From a checkpoint of a small transformer trained on Wikipedia.
Size: 20 layers, width 192, 6 heads of 32 (3 for keys and values), MLP 448 SwiGLU.
Training: a variant of Muon for these matrices, 438M tokens.
Each number is 200 + 20 x the weight over its row's rms, rounded and kept within 0 to 999. Layers, rows and columns count from 0. The size before them is the row's rms in percent of the matrix's.

# gate: layer 8 MLP gate, 448x192, rms 0.0704, rows 174-208, columns 64-127
# up: layer 8 MLP up, 448x192, rms 0.0706, rows 174-208, columns 64-127
# down: layer 8 MLP down (transposed), 448x192, rms 0.0705, rows 174-208, columns 64-127
gate174,102,237,188,178,175,173,208,201,197,203,243,196,250,185,184,217,209,209,202,194,195,202,198,207,193,204,173,222,219,163,228,168,172,184,193,188,204,224,171,217,174,209,173,187,234,225,222,224,183,173,206,242,187,182,215,172,207,205,190,167,182,208,196,226,227
up174,101,210,227,184,217,214,219,172,232,202,193,238,233,207,214,225,203,210,165,194,197,196,172,243,197,183,192,225,207,227,234,264,226,216,217,182,221,159,196,215,232,194,218,216,204,200,150,201,189,240,192,190,185,205,222,192,221,189,198,207,213,205,211,192,188
down174,100,134,196,222,235,210,206,229,196,220,196,191,185,179,189,175,206,180,236,171,220,207,223,177,228,233,236,202,209,183,214,152,192,197,195,186,205,238,225,213,171,216,154,195,185,199,188,196,213,190,204,203,226,227,198,208,204,193,211,197,215,186,238,237,217
gate175,102,203,225,201,227,196,197,240,193,222,218,233,214,191,203,200,241,238,175,167,175,196,190,196,192,180,231,216,217,212,199,200,181,191,214,202,218,220,205,229,176,211,188,175,219,202,214,199,204,227,164,162,201,229,179,213,194,209,190,182,244,190,193,171,225
up175,098,185,195,234,208,158,173,199,203,185,210,188,189,206,195,194,192,216,217,201,215,224,227,206,194,177,198,204,192,245,230,191,193,234,208,203,183,170,194,192,176,187,210,202,189,246,203,212,199,168,198,207,179,201,224,187,205,203,207,189,202,210,189,189,225
down175,099,201,203,217,191,166,208,220,200,198,200,154,166,198,165,217,155,219,182,202,175,199,178,231,232,212,192,196,190,162,223,215,169,202,210,150,197,180,200,199,199,195,194,218,204,189,209,203,190,171,172,210,212,200,186,183,171,196,222,193,241,172,236,229,197
gate176,101,204,211,199,207,191,187,178,188,210,205,160,225,160,207,192,209,193,206,163,209,238,217,196,207,222,165,224,189,200,184,173,210,186,177,188,181,216,226,180,207,162,196,199,193,201,207,185,196,204,201,219,179,201,227,169,223,223,196,201,227,162,194,190,219
up176,103,193,220,186,224,185,168,199,184,233,226,191,215,171,182,163,233,186,190,229,194,186,181,198,205,228,168,158,169,203,202,220,202,190,194,194,204,196,154,213,212,176,221,206,186,223,165,181,181,202,190,192,203,223,162,211,194,183,227,213,200,226,211,238,190
down176,105,159,204,201,222,198,220,199,189,177,203,186,210,174,189,211,191,221,170,224,208,169,216,217,210,212,199,153,193,222,241,182,207,173,223,179,202,175,197,196,192,192,233,196,219,252,186,200,227,197,209,172,173,167,168,207,167,172,226,209,194,198,166,198,208
gate177,097,208,179,226,202,235,205,164,232,226,177,204,220,203,201,209,196,186,191,236,184,188,175,176,234,192,199,182,174,195,202,222,229,213,214,194,178,209,166,191,179,171,198,184,202,195,208,200,200,191,189,189,192,210,224,204,215,211,181,215,223,182,197,192,197
up177,099,165,200,207,166,187,204,195,222,169,189,221,196,215,237,209,197,216,173,213,230,178,213,214,204,215,192,199,165,230,217,176,233,191,171,217,218,214,193,213,199,201,191,174,170,167,212,188,164,217,217,202,199,223,207,205,190,205,195,207,196,188,225,183,193
down177,101,215,222,234,213,190,214,187,190,165,162,182,250,225,189,207,193,154,195,230,204,180,208,213,197,166,202,183,196,198,196,226,166,192,227,249,216,172,199,159,178,188,197,184,203,165,225,207,227,189,235,208,203,194,191,198,189,209,163,188,232,211,195,212,215
gate178,097,177,186,196,188,213,182,220,192,179,194,218,207,164,181,189,192,243,186,232,182,187,174,205,194,208,181,214,169,229,192,191,189,176,192,192,205,197,210,162,191,205,244,233,193,242,193,162,202,190,195,191,191,160,195,208,218,184,155,197,181,206,218,219,218
up178,094,217,207,189,172,205,218,174,230,214,200,159,189,204,223,223,200,190,203,201,199,221,172,230,205,209,182,224,239,172,199,188,204,160,171,224,214,162,166,224,195,206,204,181,202,185,233,189,179,195,209,171,226,224,211,171,196,203,203,187,221,187,216,240,191
down178,096,199,198,196,213,198,226,203,215,174,187,229,194,178,214,175,187,207,204,207,186,180,201,198,167,176,224,163,196,191,203,221,214,198,204,212,194,218,243,193,181,227,210,251,213,217,218,219,219,219,228,192,211,205,183,201,194,223,206,198,184,203,194,175,223
gate179,101,191,202,184,188,215,203,186,202,214,236,185,208,223,199,199,174,210,185,241,214,198,235,205,207,191,193,190,179,179,191,194,192,193,185,233,214,203,201,193,227,198,172,200,215,173,155,243,183,189,203,202,219,247,215,217,245,192,226,167,170,186,185,166,252
up179,101,217,192,198,226,194,198,171,180,213,157,204,179,204,199,194,175,224,202,181,223,217,200,202,212,187,172,217,180,178,194,208,215,200,207,172,209,204,173,193,186,164,199,243,199,184,180,221,178,228,191,211,207,210,201,155,194,190,168,225,177,178,189,210,215
down179,101,183,223,219,215,164,201,180,199,225,223,185,215,199,153,179,218,233,202,170,191,202,212,219,180,213,180,214,200,236,217,234,233,203,187,177,216,219,167,198,201,184,265,208,172,212,207,164,195,229,200,218,227,194,204,185,188,216,202,216,169,220,161,203,202
gate180,106,196,188,207,204,189,188,178,182,218,206,212,173,194,147,199,211,198,211,201,192,211,216,185,228,195,181,207,239,211,172,212,207,216,186,191,194,180,175,212,197,148,210,191,189,246,189,233,227,152,148,208,197,233,209,237,184,230,200,198,202,203,208,221,201
up180,103,218,182,208,183,191,206,237,196,196,214,232,212,216,213,228,203,181,192,217,247,239,220,190,233,175,187,203,198,215,210,216,221,219,183,160,244,205,205,180,229,195,194,215,196,210,183,210,236,210,198,174,203,182,222,201,196,184,213,219,178,191,206,223,208
down180,100,196,168,215,212,195,173,200,163,186,186,196,168,196,169,193,178,239,198,173,215,177,203,200,216,223,201,199,227,176,210,196,194,207,182,174,203,200,197,185,153,216,210,219,190,159,198,197,241,213,237,142,219,185,200,203,193,208,227,172,172,155,214,198,194
gate181,102,179,190,219,201,194,207,211,229,154,191,204,194,184,203,159,224,213,199,202,202,202,192,201,193,204,211,200,187,204,145,179,169,200,232,173,210,200,201,201,211,204,190,177,213,186,166,198,210,230,226,168,197,206,193,182,208,217,223,184,221,174,218,207,173
up181,101,175,183,193,218,199,199,183,182,198,237,209,178,213,215,224,176,160,209,211,195,220,202,234,176,218,172,200,177,167,199,200,201,226,222,216,199,191,199,202,213,198,185,220,199,215,166,176,214,220,167,216,216,203,192,168,228,238,208,185,180,210,211,217,223
down181,099,181,213,200,167,202,161,188,190,242,220,223,192,195,194,202,189,191,209,178,193,200,220,199,220,165,207,210,193,212,180,210,222,230,174,233,195,187,205,246,181,226,204,211,180,221,230,187,214,186,214,195,205,201,171,187,176,202,227,227,212,198,162,186,208
gate182,098,237,212,201,191,182,193,211,203,194,202,216,194,188,174,203,184,217,218,188,216,196,181,225,197,200,206,205,217,189,253,240,204,204,163,186,235,196,194,191,192,208,188,223,208,214,206,171,203,205,224,191,210,202,175,196,224,193,203,244,177,230,220,174,191
up182,096,179,223,224,185,194,195,178,218,163,214,201,237,201,225,179,193,184,205,192,185,218,184,223,184,202,218,245,219,185,217,182,221,198,162,218,188,202,235,197,214,177,210,188,222,197,183,187,207,192,168,199,186,193,202,221,194,188,164,210,219,194,188,194,223
down182,099,251,196,193,214,174,197,210,192,192,164,227,240,209,222,174,233,216,223,180,176,179,195,206,181,203,199,209,198,207,198,228,208,175,179,176,220,177,194,184,208,248,194,197,183,191,205,177,184,235,167,173,197,196,205,184,235,191,217,197,185,206,226,190,169
gate183,100,210,212,203,188,204,194,193,215,189,204,223,189,168,228,191,230,199,137,220,206,204,213,220,212,164,170,198,213,164,177,169,176,188,194,194,209,192,207,172,204,210,225,217,200,183,207,194,172,221,225,218,206,198,191,191,159,194,211,221,176,205,178,214,199
up183,099,194,173,210,195,188,202,195,173,185,228,152,206,218,206,193,215,207,232,177,230,195,217,179,196,207,229,209,191,148,226,191,192,177,237,208,183,195,248,179,180,188,188,185,167,211,216,183,179,179,209,174,189,207,215,210,177,207,177,176,198,181,203,221,202
down183,098,203,238,185,178,169,192,206,229,228,163,164,181,194,202,208,193,202,199,188,197,188,150,213,249,206,201,194,202,187,207,174,188,164,150,186,213,208,194,207,230,238,180,204,215,222,218,168,169,179,175,215,200,192,213,234,229,226,186,215,185,230,194,228,213
gate184,103,164,240,204,184,175,204,190,196,219,176,191,158,220,211,195,205,194,165,195,219,170,177,210,199,207,214,191,195,179,227,207,205,184,191,203,190,175,222,191,233,200,209,185,230,185,224,215,193,181,210,209,173,229,168,205,257,212,137,194,205,158,179,195,210
up184,104,223,211,174,214,239,168,184,209,186,179,224,176,182,194,193,209,178,223,243,186,190,192,212,196,170,205,216,208,184,213,235,240,182,239,182,188,181,189,205,232,184,175,209,177,223,207,169,191,217,170,179,215,185,211,174,180,204,228,193,185,178,216,191,208
down184,107,200,226,173,211,191,229,196,225,169,197,201,176,209,201,213,180,153,197,201,219,196,169,221,221,203,194,217,223,202,186,224,223,211,194,224,188,184,178,209,214,148,196,201,198,229,224,193,218,169,178,210,203,198,231,207,211,188,198,202,215,219,180,167,246
gate185,099,203,197,180,184,198,196,183,179,193,194,204,187,172,189,191,214,155,193,179,211,191,243,158,194,212,220,193,215,203,188,225,206,187,178,224,229,223,193,228,204,234,194,213,201,201,215,213,221,182,222,201,233,196,202,192,202,168,229,175,212,218,211,142,166
up185,099,206,211,222,198,151,181,212,206,207,180,197,192,205,223,208,202,212,194,202,236,217,190,237,194,218,194,222,200,228,215,165,203,221,156,198,232,175,225,244,174,202,200,180,181,188,180,178,212,218,185,210,209,171,160,198,188,217,159,181,213,186,205,216,225
down185,096,190,168,174,194,175,195,232,199,207,196,199,177,185,189,215,205,191,176,213,175,215,186,170,189,186,223,194,218,222,176,220,172,191,240,222,189,208,178,224,158,188,190,228,213,226,216,214,186,194,212,179,219,218,183,168,228,195,218,194,216,210,231,171,205
gate186,101,162,218,219,197,205,208,180,182,213,219,197,187,205,193,151,206,201,203,203,173,180,217,224,198,207,166,223,224,152,218,210,199,196,210,178,222,212,176,208,211,197,202,165,202,192,173,222,206,240,160,194,221,196,212,203,189,218,221,184,227,171,209,200,221
up186,103,181,203,203,191,227,194,203,196,205,201,221,202,209,183,216,199,238,214,220,198,175,186,219,205,185,206,209,247,192,202,227,207,210,203,215,173,179,196,198,200,226,187,216,195,246,226,271,189,193,222,216,214,225,205,211,202,177,202,190,173,191,221,198,173
down186,104,204,153,226,187,216,203,195,185,187,195,218,200,171,205,196,222,246,194,190,200,187,202,165,214,193,169,175,224,205,181,217,178,185,208,215,207,189,236,174,204,214,209,204,189,244,192,198,216,208,222,232,175,197,214,234,216,174,183,187,208,198,225,172,219
gate187,103,222,239,197,185,173,206,162,210,193,194,236,204,164,198,167,190,202,211,183,194,228,196,185,190,184,228,166,233,236,241,189,185,196,206,198,197,200,208,228,171,204,162,208,201,186,240,193,186,211,195,174,189,201,185,210,226,201,208,180,225,174,206,201,200
up187,100,181,205,212,180,181,200,237,206,196,200,230,197,202,178,203,221,216,202,231,196,199,163,187,217,182,213,208,218,184,205,255,206,178,173,228,197,185,193,223,219,213,185,178,197,184,196,220,201,202,205,184,228,199,164,201,185,167,184,214,229,175,187,227,240
down187,099,209,185,180,221,173,218,202,227,190,216,206,184,201,186,217,154,195,212,210,179,195,208,186,168,207,174,180,220,201,214,207,191,203,208,154,192,204,203,216,214,219,187,235,228,206,178,219,170,225,190,216,189,181,173,214,202,214,219,203,253,198,206,198,192
gate188,101,199,219,194,186,192,192,169,154,194,171,253,199,169,169,227,222,198,206,219,183,201,233,216,171,187,188,193,181,157,184,196,205,200,204,191,200,211,184,192,204,197,223,202,234,172,235,192,214,205,178,210,170,215,234,180,165,198,214,175,168,192,221,215,169
up188,104,188,226,196,201,191,211,203,237,222,214,197,203,191,179,244,227,199,203,207,214,227,186,175,203,208,203,203,172,168,213,217,226,205,226,200,220,211,220,197,158,232,234,164,201,193,189,191,219,205,217,181,210,233,227,176,217,194,225,167,197,137,207,203,227
down188,107,189,204,187,194,194,202,213,220,222,212,239,226,220,257,185,171,185,189,195,202,220,217,203,218,222,182,221,239,195,208,193,212,192,192,189,188,176,194,240,181,237,194,205,157,211,201,227,185,175,183,240,172,187,179,202,197,197,173,201,197,198,205,225,205
gate189,096,168,229,218,207,174,210,180,219,220,233,185,206,181,215,218,211,183,178,198,183,190,186,244,192,181,183,181,184,202,222,222,231,199,188,180,223,190,175,233,203,208,192,193,218,202,212,223,163,229,212,170,261,204,193,181,209,201,142,196,200,203,185,252,186
up189,099,202,202,177,207,186,184,161,244,197,197,214,160,194,189,197,218,220,159,221,215,185,181,227,209,209,223,180,193,218,172,188,225,173,222,224,184,215,216,222,226,181,163,201,220,180,233,201,224,232,197,189,231,205,165,190,182,233,197,194,196,216,207,188,200
down189,100,204,218,212,181,191,177,180,186,195,224,203,212,227,147,207,224,227,181,191,207,182,191,188,169,209,177,171,187,190,188,199,180,200,211,192,205,182,174,171,200,191,187,209,199,221,240,173,195,186,180,207,149,222,226,225,174,223,205,163,194,194,201,227,199
gate190,106,164,236,210,177,190,213,219,227,210,190,223,164,215,228,199,200,181,211,198,186,185,201,239,200,203,203,191,162,199,208,205,227,198,219,212,206,236,216,171,159,214,206,197,185,213,206,207,173,207,173,211,197,190,231,202,215,189,221,163,159,251,222,204,188
up190,107,161,188,219,209,165,214,187,191,230,220,207,173,197,191,205,218,197,236,186,197,175,190,221,228,198,176,189,216,192,181,197,172,192,182,198,178,213,167,232,192,217,228,197,207,207,202,179,195,164,190,219,160,230,178,222,246,199,222,186,200,196,204,184,187
down190,108,175,212,197,210,180,209,204,180,192,224,230,186,223,179,202,214,196,193,198,222,200,205,187,207,186,170,223,178,197,179,185,184,200,158,203,178,187,185,201,212,225,215,189,230,183,206,219,195,185,212,187,176,220,181,215,206,206,233,217,204,216,220,225,222
gate191,099,250,226,207,195,198,191,222,225,169,215,221,225,165,225,215,191,198,167,197,198,195,201,201,141,218,193,197,195,204,204,194,158,187,197,184,186,190,203,187,231,176,192,171,207,217,209,217,204,191,201,205,187,207,198,180,219,233,165,218,233,244,225,168,220
up191,100,181,193,216,199,224,192,192,200,219,203,176,211,184,189,165,190,225,165,203,197,174,213,166,205,200,208,196,239,184,196,213,252,201,217,223,204,198,181,183,185,225,214,178,194,196,178,195,191,187,225,201,216,184,225,184,199,195,202,178,216,221,211,175,210
down191,099,203,205,228,187,197,244,225,168,193,208,206,218,196,201,203,217,232,174,198,201,189,194,206,217,155,171,193,182,205,220,198,226,169,221,222,161,205,191,200,218,213,199,199,206,205,205,178,168,169,224,198,171,237,244,204,232,206,189,180,234,213,202,174,202
gate192,101,185,204,206,182,193,204,226,189,237,214,179,225,193,212,224,200,180,156,190,190,202,197,217,178,200,197,225,227,189,195,196,221,214,168,191,217,231,203,216,190,181,216,223,173,208,179,232,228,206,202,175,160,213,195,184,202,219,186,240,200,225,177,218,193
up192,098,197,191,196,198,181,230,209,231,245,143,193,212,204,187,176,196,191,216,201,196,200,206,201,245,183,182,239,220,195,222,203,195,187,236,206,217,199,197,215,206,175,215,215,222,189,198,250,223,195,194,204,185,192,226,193,200,175,187,190,213,210,184,201,177
down192,095,206,226,213,230,226,155,180,205,198,219,212,218,191,254,205,230,223,190,246,192,208,216,198,157,211,201,179,196,224,217,164,218,199,180,190,202,155,207,208,205,224,198,208,194,184,189,181,168,212,208,208,179,170,201,196,215,218,219,200,205,179,219,219,194
gate193,098,197,188,204,229,229,196,210,186,186,181,190,192,212,178,190,179,205,163,235,230,195,208,230,213,240,216,184,202,226,189,194,201,207,208,200,197,175,195,195,205,234,179,198,170,242,155,210,201,236,171,203,228,202,196,171,183,222,229,178,219,165,222,201,166
up193,095,179,198,224,191,222,223,163,177,183,195,198,218,197,196,199,182,178,166,208,212,180,203,224,171,201,197,218,169,194,188,207,206,167,206,185,225,198,208,171,202,190,221,215,194,207,230,192,207,189,201,173,229,208,187,184,147,208,225,195,219,197,188,181,215
down193,094,201,208,209,230,192,205,179,228,189,219,177,179,175,178,195,182,229,203,193,167,206,166,181,200,193,189,212,185,210,165,166,216,226,231,207,211,219,174,206,204,221,219,201,188,203,241,189,190,190,184,190,154,191,174,205,230,200,222,154,209,209,202,227,164
gate194,096,187,218,210,181,185,166,192,224,196,183,182,182,166,180,182,227,162,205,183,227,204,222,239,184,202,188,185,187,228,194,236,177,196,231,233,184,212,216,216,235,211,182,198,195,207,206,189,202,198,218,180,219,202,201,173,203,179,244,202,189,169,210,204,205
up194,097,208,226,211,220,205,225,220,169,189,206,212,221,216,201,218,175,214,219,179,218,232,193,202,224,210,174,214,202,232,226,198,210,204,191,206,193,225,203,232,186,217,218,216,197,187,216,229,196,194,225,209,179,183,192,221,208,180,143,215,193,191,213,209,210
down194,095,211,171,195,206,222,224,175,214,195,217,223,219,186,217,212,230,225,215,182,175,230,192,192,226,165,220,246,219,217,216,201,227,180,185,192,221,201,191,229,185,194,184,190,213,197,210,189,198,224,185,212,190,224,240,181,201,209,208,196,197,159,205,192,199
gate195,101,216,184,205,198,132,231,201,194,176,192,202,170,215,176,201,220,224,207,240,211,216,188,177,195,179,217,206,184,189,185,206,201,201,188,202,214,186,189,176,206,225,212,209,203,221,196,167,209,209,205,192,200,157,165,224,219,203,192,196,208,225,197,205,197
up195,105,242,219,239,172,179,178,187,192,192,191,189,188,212,187,210,197,214,202,202,234,188,197,201,192,186,154,208,204,188,206,202,176,189,201,248,221,219,212,199,207,242,200,210,216,213,220,221,227,195,168,210,215,198,218,207,209,194,198,195,160,223,216,225,209
down195,103,194,230,174,214,231,212,213,175,214,194,160,229,180,209,208,199,175,176,221,180,196,180,215,208,208,175,209,185,255,185,195,234,181,179,195,189,196,235,193,181,206,210,200,200,147,187,196,224,232,210,194,192,221,184,222,187,157,249,224,176,217,180,196,185
gate196,101,174,187,240,225,240,215,209,172,167,228,160,196,190,196,176,191,194,204,205,190,205,195,226,172,231,217,190,169,195,218,188,196,211,193,191,204,215,193,185,214,169,166,214,218,213,217,185,220,236,211,179,177,165,233,184,203,194,197,176,167,232,212,191,219
up196,098,209,189,194,205,237,236,191,165,229,215,188,188,212,197,184,177,231,214,231,197,181,190,183,211,209,191,191,190,214,206,216,199,220,191,222,225,200,161,184,198,249,219,233,217,161,214,191,172,177,188,219,170,226,190,218,194,195,188,219,204,187,216,214,213
down196,099,223,205,217,184,191,185,217,193,170,205,197,165,207,195,234,214,201,186,190,197,186,235,193,192,220,212,233,207,203,224,173,202,212,195,242,219,170,211,193,220,212,211,167,216,210,190,195,209,191,194,188,230,212,205,231,203,215,239,203,189,169,215,184,197
gate197,103,220,195,181,217,222,216,230,140,182,204,190,192,188,205,188,192,186,189,210,189,239,198,168,205,202,165,185,230,180,216,186,203,202,189,193,191,229,157,193,211,195,215,192,188,228,176,188,200,180,188,197,185,223,170,208,186,212,198,203,201,237,206,218,168
up197,105,209,239,174,182,187,214,180,228,191,202,207,206,172,210,184,200,207,216,213,222,208,203,184,218,195,215,245,176,197,177,192,178,205,156,222,208,147,164,206,214,226,174,212,174,144,166,165,195,200,205,201,199,184,207,189,222,205,199,169,231,211,183,202,188
down197,104,229,161,195,203,203,216,218,210,186,191,212,214,180,167,180,183,192,199,233,220,209,173,175,170,202,174,195,224,179,240,217,187,211,208,194,204,192,204,161,212,185,195,169,188,241,176,215,213,192,232,209,170,182,198,209,175,219,199,201,150,208,194,163,224
gate198,102,201,214,209,187,191,177,159,182,181,209,217,184,219,191,232,196,237,177,174,218,199,168,191,191,211,206,180,192,230,220,182,206,209,217,227,212,174,204,159,192,226,196,202,185,202,231,176,167,173,176,191,209,177,199,185,162,187,192,228,210,219,206,213,195
up198,098,245,231,196,219,218,210,185,201,184,236,213,180,238,216,168,214,183,202,193,214,223,195,179,194,190,207,217,158,225,199,231,226,196,172,217,191,168,166,179,162,218,177,201,187,196,228,185,183,209,205,208,180,200,160,204,172,198,204,205,172,183,196,214,189
down198,099,178,192,187,181,214,197,224,168,163,174,195,192,165,198,207,200,195,198,224,202,178,190,202,183,221,176,197,193,195,204,230,208,165,232,213,208,208,205,184,224,183,207,187,237,196,176,226,240,190,217,180,200,247,218,213,235,215,217,156,203,195,205,177,200
gate199,100,233,179,219,166,187,234,218,190,201,157,210,170,219,187,196,205,222,195,229,204,214,186,184,212,235,177,192,183,175,172,215,171,192,226,178,226,193,207,176,219,206,210,199,210,193,212,212,192,208,211,194,224,206,186,203,230,227,209,169,190,172,193,199,181
up199,096,195,171,206,209,200,214,201,222,197,221,203,225,186,234,170,217,174,162,168,177,171,210,180,226,212,187,179,179,217,209,215,249,193,206,166,202,185,145,220,196,195,202,204,191,191,180,151,213,211,217,184,182,223,201,202,199,198,191,193,217,213,225,217,201
down199,100,226,205,207,198,169,177,214,195,195,174,180,225,212,183,189,193,224,175,208,208,193,194,202,203,204,219,203,194,176,198,213,195,215,222,187,219,210,180,150,186,232,199,209,221,173,192,195,210,228,171,198,216,212,210,190,221,247,234,225,186,218,198,226,187
gate200,099,227,145,206,226,146,204,219,218,209,198,204,227,203,242,203,188,220,201,193,204,218,225,192,179,214,182,190,174,170,197,206,244,203,189,213,211,234,167,199,200,192,216,180,206,199,194,222,209,231,180,219,231,194,200,154,197,181,157,175,184,215,195,174,193
up200,097,232,162,213,236,223,180,211,188,189,179,176,213,178,179,201,228,195,200,205,197,201,210,176,178,187,170,236,207,238,212,188,222,192,186,215,185,194,210,206,182,213,202,201,198,220,188,206,190,200,192,224,195,204,145,191,187,208,214,217,207,190,193,181,165
down200,102,209,205,230,163,227,184,209,206,210,209,198,200,170,223,186,225,208,173,212,243,168,176,198,173,193,156,237,203,198,230,212,223,227,188,217,206,173,211,182,196,202,171,207,192,230,201,186,207,203,169,173,174,202,211,220,211,200,205,189,187,222,203,220,218
gate201,104,211,198,205,184,165,175,204,192,187,209,172,167,200,168,215,199,226,199,237,184,193,184,199,211,199,186,219,226,173,223,202,237,168,229,174,197,203,216,236,164,213,207,204,204,216,175,228,188,213,185,240,207,178,230,200,171,195,187,246,177,202,203,214,175
up201,099,203,187,187,180,201,179,183,194,188,188,191,178,237,187,209,215,225,187,228,213,178,174,185,194,183,179,184,229,211,208,164,186,213,197,210,193,196,189,190,204,176,192,175,197,230,202,185,186,179,164,177,184,258,182,180,187,242,174,228,200,180,220,182,199
down201,096,161,225,185,219,247,207,215,208,168,222,175,235,197,222,169,215,172,205,217,218,230,204,203,191,200,191,184,184,199,208,223,199,229,181,178,206,192,189,195,192,215,195,200,213,170,236,156,224,230,242,176,214,204,199,205,222,180,237,176,234,181,189,221,200
gate202,103,194,223,153,230,201,203,217,198,215,203,188,216,171,216,247,163,197,213,176,179,227,204,221,209,168,204,199,152,219,212,233,187,190,178,176,219,177,237,193,198,177,195,171,209,182,184,176,229,187,167,194,212,212,178,216,199,195,183,237,171,238,188,203,191
up202,101,211,198,181,212,212,211,171,250,197,180,204,208,185,225,187,183,196,207,230,197,190,210,235,177,187,215,193,237,188,195,187,218,194,208,190,165,183,187,231,174,210,226,193,181,201,202,207,208,179,181,194,191,174,210,229,184,155,145,236,231,206,217,155,171
down202,103,234,174,187,225,201,213,192,181,174,187,163,211,200,183,200,167,174,204,220,196,203,179,165,190,215,165,240,211,217,178,179,198,197,190,223,186,180,187,188,174,225,204,196,201,202,190,202,190,200,227,170,202,248,193,206,211,184,174,174,210,201,191,213,223
gate203,098,176,189,210,172,204,191,182,222,185,232,245,203,150,155,233,171,226,167,189,173,220,177,180,222,196,175,223,172,212,189,194,236,217,192,233,163,197,219,183,168,223,202,208,209,216,204,208,183,204,225,208,206,197,213,195,218,216,184,162,163,248,215,205,216
up203,099,189,210,216,199,187,191,165,190,192,200,178,204,188,156,244,222,204,223,204,177,206,225,236,215,211,212,163,200,169,190,253,207,228,202,195,191,217,232,214,180,174,200,207,195,203,196,227,187,208,207,231,210,215,221,172,232,211,184,216,185,163,175,194,219
down203,101,182,193,206,216,201,164,216,191,224,188,164,198,207,185,225,176,251,196,207,191,189,172,198,174,204,195,195,209,168,177,227,227,214,194,196,194,199,194,227,166,173,241,203,169,192,216,177,167,222,220,188,200,193,193,185,192,214,215,222,193,193,207,176,179
gate204,104,196,221,198,196,183,245,199,176,204,223,175,223,200,198,212,205,215,159,245,229,204,202,179,191,188,238,221,214,216,181,189,237,174,185,208,210,208,215,202,211,191,198,204,194,213,203,196,195,191,162,179,174,183,222,221,215,194,241,201,198,202,157,215,181
up204,106,228,203,188,208,213,205,176,231,198,206,192,208,161,190,183,172,235,192,228,190,219,210,167,214,186,184,213,195,174,197,235,172,215,194,184,169,222,194,206,183,199,201,173,178,177,192,208,247,183,195,236,222,186,197,176,195,178,218,188,224,205,202,206,222
down204,105,180,190,171,211,216,238,203,180,186,208,233,160,196,199,167,157,208,199,203,180,235,206,201,189,202,189,166,216,206,223,202,199,189,195,191,214,201,213,196,223,237,192,225,149,179,171,177,204,185,190,208,196,231,207,187,212,218,187,206,200,182,227,212,180
gate205,096,194,186,199,204,204,209,206,223,211,211,218,186,202,190,189,218,156,199,178,161,206,192,183,238,228,195,204,204,169,211,201,203,201,214,225,190,208,192,173,197,188,174,197,166,220,196,199,217,208,181,192,175,237,177,225,181,228,206,222,222,211,200,228,173
up205,095,220,198,184,215,196,224,186,192,182,183,199,212,186,223,204,190,201,225,217,213,198,199,206,184,208,186,206,207,193,228,183,215,200,182,228,194,178,213,191,208,217,188,198,209,194,183,170,234,223,215,181,163,204,192,177,196,187,208,205,221,194,175,201,213
down205,095,217,183,221,170,219,196,259,181,182,215,220,235,177,214,207,194,189,189,219,181,198,220,178,193,198,230,207,202,174,182,209,166,188,220,206,168,194,216,189,204,245,210,220,194,208,217,211,175,187,193,207,225,175,200,218,197,161,193,176,204,181,193,154,192
gate206,097,165,178,190,204,180,188,216,194,198,221,214,189,204,202,209,213,174,178,187,185,174,200,195,183,179,227,240,213,204,208,172,245,189,151,225,220,161,208,177,172,205,182,210,176,190,195,206,189,207,216,175,185,225,199,231,187,191,228,186,206,211,225,234,197
up206,099,200,186,185,214,187,171,179,182,202,191,164,201,219,196,235,235,230,203,191,183,202,192,194,199,209,201,179,203,234,202,191,176,207,183,192,203,212,203,214,199,189,212,190,197,189,188,190,210,243,224,204,188,232,219,228,200,195,201,198,197,170,204,177,151
down206,101,170,204,213,207,196,208,225,199,185,199,197,196,164,197,193,192,183,187,192,243,168,205,178,184,233,203,191,221,214,186,201,203,182,181,170,176,180,207,229,254,179,244,207,204,179,176,214,234,179,168,232,187,212,202,190,163,208,223,216,218,158,184,191,204
gate207,100,194,228,204,178,209,171,186,180,176,153,229,233,201,227,214,236,182,184,212,171,210,183,219,176,197,220,212,208,188,213,191,211,191,176,226,207,201,204,211,195,191,210,187,239,187,184,199,253,201,230,198,164,177,235,191,224,197,188,207,175,235,212,202,236
up207,103,221,199,215,214,239,168,199,213,208,212,214,182,193,181,187,175,188,227,192,221,162,229,208,200,200,207,211,210,221,171,170,242,184,188,204,224,197,242,223,194,189,202,203,185,228,184,201,205,228,219,237,221,186,189,192,209,202,198,208,242,176,230,183,191
down207,099,197,172,189,220,192,208,213,162,211,170,168,212,199,208,163,236,173,222,254,179,250,196,179,184,196,223,221,197,206,224,184,202,198,226,204,223,200,203,215,176,221,161,200,188,251,230,230,217,194,197,169,198,170,200,168,206,191,209,173,199,193,207,186,186
gate208,104,201,235,208,230,204,222,196,194,189,214,198,203,226,199,149,210,203,193,212,161,225,194,191,192,201,210,199,206,171,198,153,202,172,224,179,213,191,216,243,199,204,185,206,172,215,200,221,207,181,223,233,201,178,209,182,187,169,174,235,189,213,226,213,204
up208,100,205,215,227,201,170,170,189,166,175,235,209,182,207,202,183,192,213,182,196,219,203,169,186,193,210,183,218,199,192,210,218,204,233,201,187,195,194,213,188,184,175,208,167,199,190,184,207,198,175,198,156,228,201,190,220,180,256,204,184,169,178,207,192,193
down208,102,178,171,199,230,229,238,247,185,198,205,202,198,209,186,209,200,204,202,212,197,168,199,220,186,177,221,214,201,210,173,190,217,219,182,218,227,176,211,266,185,179,184,174,204,199,203,202,202,217,207,221,187,183,173,181,199,201,189,207,225,214,185,198,175